From a checkpoint of a small transformer trained on Wikipedia.
Architecture: LayerNorm before each block, untied embeddings.
Each number is 500 + 40 x the weight over its row's rms, rounded and kept within 0 to 999. Layers, rows and columns count from 0. Numbers have three digits each. The size before them is the row's rms in percent of the matrix's.

# down: layer 3 MLP down (transposed), 640x160, rms 0.126, rows 565-639, columns 80-119
# up: layer 3 MLP up, 640x160, rms 0.181, rows 566-639, columns 80-119
down565 097:467492496484436495486484529457489521477420469444519545493466564448500575536463490499479571519370468463490485550395494594
up566 100:465493515513497437506456445532425502473629503566540478566527492486488557492486500533460531495519469421579531524515576506
down566 104:528478510550533489489523530544523433491535443507534512549538623463505506528471463474502474474466495510445456481522447462
up567 096:486592523402545570514528521426519536441489540534516559434560505503525504476420488522421537484527522445554519487483539549
down567 103:503477494502475506598487519523503500469447499537510508511515497594529482496488491470483464572513490474467490550447524513
up568 093:496461488463520513520484473459538522549488506470479425479497524481509501546483434442532493520520529482464516549503522579
down568 087:558465525511516437519471555540612493511463479515507515537536503457443496421471456503458499458440541489519488498574526458
up569 102:634504537493540496558465499570480503525516443504545483460536545497504492538472574516545513469574501473516500464492500495
down569 101:469434526488454417458549484451543510592483588529514495513453498540517415496519461462513495555500482488451467534488549507
up570 093:584558508530484571507530469433510465504509551493469515558532511488507516513440470550506482512485385569509574547579487534
down570 092:461529432510437483480517522536538521472451439495422476472485545472549501422532506475593488502541491452459583487457522457
up571 104:494569526502494486500501507493434486550540443431483517411577437510496512517537527508528569496467450484478512521486525511
down571 097:503471457501523540474537459619552503504534531574475527500489476495556537491357461521552397487491544571486457451560482456
up572 100:515511485491462460519480502463487548572577511558507554557514509501590472517487462492465431492548409542527449514447477495
down572 105:476441481517514497541442444505452510509514524560521484571474457440481501508508460527493543505505607474557464569473558524
up573 108:583402529462503589477496466486494556465465457504583504499423581490458484451502533462469497528518497428496550525507557498
down573 108:537500445471484420505540361501481472435452492550575474472528525523499558479540463482518545521495561448439503567504423546
up574 089:502490503465508487476500551473519418528498490573498519511483564453472544594534488401489520488589441488563431499551473528
down574 089:508479493496498486474495454489513550484504506499614450479534512493410479541481512487553518502497449500535543514500563467
up575 102:491440517481498527550505531442560522504578481494571485479423532554518413451520502440452497450422500510530501481510472497
down575 100:533438496554523435490439449501488549491521527479544537469495551437496499417580485556492537528542443491507482485420532462
up576 094:560515468491478554468438469474561510529453494466550531510455493551514456507495521532526527499514474479596448570469456488
down576 088:423480458404533492513498571564479500508505529523480427512501485495523482529519513485464541560431457511443479443364476490
up577 096:500509515572447499509460532523533514435442477465492578449526504515584540505485458495527514445467472493568415499547502506
down577 101:475491501485518530475471509463559544492484455518431525491524465503432488599418575460466430522514560535482448493513506432
up578 100:443455536438518537532531530476473518549524538452472571505478545484502496475445520485531476504546532542464502437526497442
down578 100:463495397458493498498455471495521487517438458531501532448544514565527501536501510505538514493486456524498436510467509504
up579 100:477474538514447532472441422470466472550450552521495497509492446523508458513454557514552463523542436496459521533516567462
down579 102:472479561521462504479533549455489447490492488528555427510479514494519470533493515515502523519484487432536431543483471507
up580 117:439549494516565427498527510542539456468509499495468448507414471402453515492466547477500493450466454519473503458434558540
down580 115:526433432490397474499487507490559484433489507423421570425533526490488466501530534542548491575503547484542530433508488505
up581 091:466491521490525501456510496516511462469467460530523486428444594533511620454455466442457542448449557502525501533522478480
down581 089:492444503526406536560561493546497512531444439548457516463502519521429422512565554601557451536568449526492472514398472501
up582 092:537454506500526523503506595514472587539504498498489530508525565548461526457520511515519488551485494558451472575569479467
down582 095:492545509494523524537573498479455532427511429535515490381507434504533437539439474559500472391505520461472506474571514504
up583 096:514500552493486388527506591407386488484522566531516468519560493457456482463466538551450525503505493553439481509554520548
down583 102:579496495397553431480422527535449533505481537481485497647495478493573538546480467524555587496461519543500513521517477453
up584 096:511481521459542469587509489479603483546448526490526497516542548538534416513464523431514532441468503499481483469525441492
down584 086:529488434543483513520508499573457450569481479507512537520462486479539487523527451514478630516511548508453491491595476472
up585 106:527481517505614464488441502509537466551492511488504575511504572536504509467507536451498573453460547427549539524509486474
down585 103:453511476375510433551495481497540509464485537469471516490440474551440453502511517458474491504478430560506475509503491531
up586 101:533522490463545488530460530562482490440522482494575594418500473512486463488471464599441550505479531458549445535514528478
down586 101:550514508453566482442496509524535493438529554515421562465499494546464584519610569513450524438511471564471502497510517502
up587 097:501496536487435408489454514498570448420533499499404447487431438417459549546491531404499492463561527442445522542468451562
down587 093:464487507419451501481483547456433514439471599476490541486504437568523562511499448448581464492467519449525489448458513494
up588 100:508580521505558482600501483476496505455410545541506482437492488478512474452505490508428518515476465519480494500508516431
down588 097:504429503546450544522422437522457565454485482481509529542499491509527524522463467481526468438473531569527420500490517508
up589 107:543441536399493536568581504477503486488528479489487483463435533539509381536539495510517500488520515488518450498494488507
down589 109:546540461447492491491433562532567472494404520561481473510526569488498461488509496477476481469454523479470514535498462451
up590 100:531486506480525594441461431532523475499460476547547524493453480595473514508544493478516520499538459491568462605418498490
down590 093:498539411490516533548541492526540564456466525548443490590531481458468615542433499515476507495505498494451488541539575470
up591 103:462471500509564467452481514494568421446445485506445501509488531523525479437413502433485514470511537443551567496524532501
down591 101:543516524505479529516527545497466561528480490506400485458526490475571483507473540542539480553565437547493475482436487455
up592 086:519563467486451447517500489475480551432523488592498453576501566525467503469482471564450522445532479497518424450478423466
down592 104:444474446506539455487504473486553494505519446557468501539519517487517443463490486550527611558530488470417519520432466468
up593 110:496527484538471500462570468510480432466507483564485415496489497535445496510444499546425466405456463494504489469523424557
down593 106:539439553548435445497541482474427456479478498469560496483504520517478483475433479485469503487489552451533444539483550509
up594 104:453552476522428519494513589493527498442545514582448499481443482439427538499398468478493426441520520556489486417456525486
down594 105:473524442455541514550463477485515472499485469473548457537485538502459534472484469500514517561489455523491500529526525527
up595 084:511519528480483507491504492514485418535452480508566434562489479564523468483493500386540547496447553506494470555538529489
down595 098:548501475502582483496566462418510521480510531504487485544490465491419566519474469516529484492511490432517507403486493538
up596 097:481409573523530551540478435469454391549454544547515511571475577486531443468504477491465536469471482439509531511507534564
down596 096:512485549535477503442488511410485522486517429470531442488508514492504601503463520508524504502551461480565390523497511531
up597 102:485536539592538488465539496492536511527499461508572463473444462500502499554518445443504513472525482525531570469480490497
down597 103:464476513501509518557535527562504524493536437504516557485502472446605534494515557528516490436433547476455465469534505480
up598 093:481559572516446462453454496520481518498498488503486453472511426451445514482471544435476508468467553512545463462461521585
down598 100:541501471494503575426421560491467481503530469490521560496517472553539510565503443503484432470499533555519476479461458519
up599 097:553544486509455554449525537457473442460537461530524471469452525447462512559586489473511479549498565432434486592484459474
down599 093:509500543513440411528421520523517542479523518458529453516478537512503521442501550551476441490535502458506417504481560478
up600 139:538490535563494590462466512454483516517524594488467530457495495486477533477449480488544534441524510497504391521442492462
down600 132:563486543547420510532484512516500554566483585411499484480555498561559529446433491505501502540525506555472469544515441471
up601 107:525577525444517503445519509501487538475483510422518516525536557540421522490506581519511515545480531531490456487540491541
down601 102:462434500454551480524543562469533477528468554457560515527445444490523514470535493468531487432472483492533425498492438549
up602 094:501575435555502435472398511472457422493494543448490506452516517520507455555477512509519529494490424565532480404497487484
down602 093:522455473517527520547547425546550507515509532554446545455549428535525490501539531540495480505497508463510535442463483431
up603 097:419496538479532501523522561494495506509429450484484476506543546517540505494470556455509539519552536489508448511495428566
down603 102:471522543439468527563499437487541494567496506515521519519451611547426515515528457517554519485454539502439464553464531500
up604 099:547521479487470517514501505565445591487500472414545562556449564491538485502515451490488526493519578508424462520442542457
down604 094:430601450459420398562513560474475458482511492517507480515594480496461496524560450572559512538491465505480552480542492502
up605 104:450503525463431514502500525454452548495564501542544486545445516541486494460548472521554520485511428478462511584552469551
down605 103:489557536461455533564463489508563506521525472474518478483559540507498467534447471519495493546499500553535517536497462511
up606 093:509538567533555510479501513482473461443484499549506474450580536460556511489510522557474450447478500583503469408580467512
down606 088:465477485526498461520480430510525472553460570498454498468462532498539514481494493509499489515479521402586496552473548496
up607 093:504574459541468508509558478525545460502466457539525496543492575539468480491515518502423498505416565518564513450488497515
down607 098:514456494517553507560496427518448505558501438430410447480585477470448514487505537519425473550557475394503529539486492565
up608 111:522560549476508404499474537519511490478512493479515479459389534460607541460428448493486504560514470516460450496478497443
down608 098:442469504474459483504490471493462487560490472559449528438460435494475466539494473514500524484542527511496503478462514526
up609 101:532498459553498479474545513421531596509569458492541465454459564474540475513438486465520531521512599524529531427566508478
down609 092:552573477472543565555533493579509488493499480447429461486486510520554540432558465473482488555474394407558571468487410550
up610 093:458529439529502473504462472458430522513468459536456466519452558503490509471501562635500522509492503529592456510478505488
down610 103:442590450399497529492470536516489523485490551476530553522539496504458477514484480555516520494518455573448455546543576473
up611 098:525478533544551535497493540475451487504539511458498476569521517575499519473583511499479512524484517547510506513534532498
down611 086:497499477515490446520494466549574512565459491545503480518470461448462536546488464489467541427508553472491534458526515513
up612 098:453533470548524492482524509507510439498503505479584463444526441436486517428575422578439571486508487504513508567506479524
down612 110:541469470427495504435499509455487477478438501460461488504536492556546491464498556493561503464499549467573491474546463514
up613 084:519496468514527466429456422500457504490521419442538486551503480498515549425477507446531503482561555520500477493488476451
down613 090:482461500520416503545486509467417475481448523464497463461444548454527490517511455536486540568468449483429542463470553540
up614 100:500520500511509475490522489402512425493483503503529465546401565474458469555491486514515537475504543516482483495626529487
down614 094:489482471531469462500468443479461459543472532529508490477528521462532520500531484502451568464481501462513585513520455562
up615 092:528438491500494452470498546530528502527512529469549489454499529521561546577528571567518497429444512452511486437487475509
down615 099:456455439499547472455452524501497490500458481511508452476481558504464545493437566480573498535528522491425468486482484458
up616 094:435571500469499478492437488452536582516436507533451521501495536562464534445486486476530540532517527538551504503490514456
down616 103:494506464551529550499517457501477513473499514516465419514479595479474513475512523562523451534482567489533431607497508472
up617 093:523528549553509479474476550532473544466489482510506419506547481487552504512449528485522476468507594591484394535468489445
down617 104:464481528495508496535514501522518490551515530448456542550552482552514496530432479465481466578524486466552476482495459582
up618 089:559435480505477472545500529489535519461505498539477465507520533495504532485464509498476513466518544528509486503524552471
down618 095:451465456485507554463480524498514441561469432500496502475535455529471514518566490471507513480518504456521532447489550523
up619 098:503466458519455487411505498486486561475491484594515508443519444460472467487536554494495558559522503525477531472416487486
down619 100:519581430472490486529549459449499452486510527520559421531521486581560482495566534445535485421520492483529550485525550558
up620 099:514485536456512506499491414475478482469514497474552477489449586465533475463521437499555545594442548516450453502512525517
down620 098:502489468489429525439496485402436462594539538501484515467485488509564556415521465455414506489518493485574525506514487565
up621 103:500552467473471525511459473491487513452454396445530543474477520480524490446447518391451527475503568420483473537499511520
down621 099:522522459510501432471537459505467461586496514478427524496510529509498565476497520541475443535472508488537458594513545504
up622 096:479416510523406478486444485522524536470460596568541528538507558522439451493448448484497511520543511542499488499491497457
down622 093:413496401450614547505519539521473501527446554483474452487545486460460491515579570512522456479522479482470528426512543435
up623 098:516469579546542478517448462432414513535562458515510496495480431507494504499507473477500539476525530511537540489463505456
down623 107:437489461499481472535534447527477500565563505506482486504520494511598468477542455540386533450462517496555570471529475562
up624 098:442500557540527531533494509566468508455586527511457486447439536528565482491518467479547582484550449514523513429479489426
down624 104:524548465523500522516447525432512558506502522550448547520448455463495513477475528533472557527453517588411500565490522507
up625 109:453489460493409505494478462540451453461511444535482519475481425525532536480506489501547562468529537550549438420537527453
down625 113:507433476504485480448475520565530537500479524514535522487504428539533535496578490475476446554510509534446501459491522496
up626 102:521584522506470460587538438512492452516511534499471415487560494509558536472513523518498361500492491533470514525531469545
down626 098:517542478460514482451543491525450531494505472470549571533574500558446517535525498479487474479467408542554494592438495472
up627 094:491498566542476504504556435576499465492484463471477645506584469463409542450538508566440515486473490544560543431492481537
down627 106:453421560529478453439439459493414495496478481485468484514527451506551501538532488415507481547506487474458465497525508497
up628 101:504510479562504589533512491490493498518497561467504460492515498474496492468541473522503495449435527479529542522476543449
down628 110:544485530529476567487545503499476472501522399498449545510495475485542580473538574542496476502483445481520542466516515532
up629 093:468470577505499572537477505556507481465478455522463482475468520540475419465513493495521469452457554534439566470474516610
down629 089:516551427473520471437505512521556542432514487458505548528485498455432497536488532512499543518460476531518429472454427546
up630 100:482489473526467485466506548472490555482542565401432452484494552480533527447480491495526508518500494492485488528523531457
down630 097:505588569439479578455555441522492476523516464538509521508520514525514567507528449479509575533484406514501486572544508547
up631 113:488417500509551513518506525531463541587586452460516573491499544481497465482498541409502497474448475495413525535545520504
down631 104:534456455505459461487467439530517570488526490547470483448485538459559593462583574516479531550488495561465538495497477559
up632 106:485474451540511512428447560502496519470588532462460502528470518510523504505443548462432483490482507540552511530450547455
down632 104:532467519500528515545507453469578451521460538512542469406538478508470407471503458547568537453510577468480475482587497509
up633 094:486510549542494474454554575490456520512430528497527457498466490475529505525488534558502520532466534471510392472515504469
down633 101:482530518420450533474542531454455447521532491490471478517464473500541513550535484556436581474571465502506510469521465470
up634 098:457571540504513528498466480531581487515525517516567515525618530477544491536436539519468591493529527507577527505477501475
down634 099:510547521502554485445446516481487500490548449498549518530469478505418535468602502452570456553534434464472513500556476482
up635 099:473493489549507449451460519606506512442454476550496524500471533502529466535490569555518530570483516469508536501561508528
down635 100:469486495472467483516521521476507474625484477485487547556441410471467584514479467440518495485504452495551527489469514532
up636 101:538489512497494560398502507432524560512430479530544452499543608509516546531510463526518491381511489514507517493512521473
down636 095:500522454507518522450518435477580474533512487511522565456507469499512568477492508474490481528466406491455540468469491506
up637 109:554465568503572488506489535468466584535509488546499457490538491497543453445548501542572488444486433534550464458542481454
down637 101:477500456503538572483518486506464519470459558479476522483566537496503476505522499467468508540551502515498511550476549597
up638 108:455495519498532486484506486529576521432424536455509544451450509573511444508482504523469540466474528570581443429514466516
down638 108:524478489519465489479474501466517520546507488558516449510516522506489579510549577528482514513507492493483489479518487594
up639 101:436492471413528498471552587500522502475515496549540527449466423532462560488503454514521597482524522498463583466396507542
down639 106:535489479471439517495561494499518513568495487534529511533531458510464487446547526540463505454582457511519427519495470502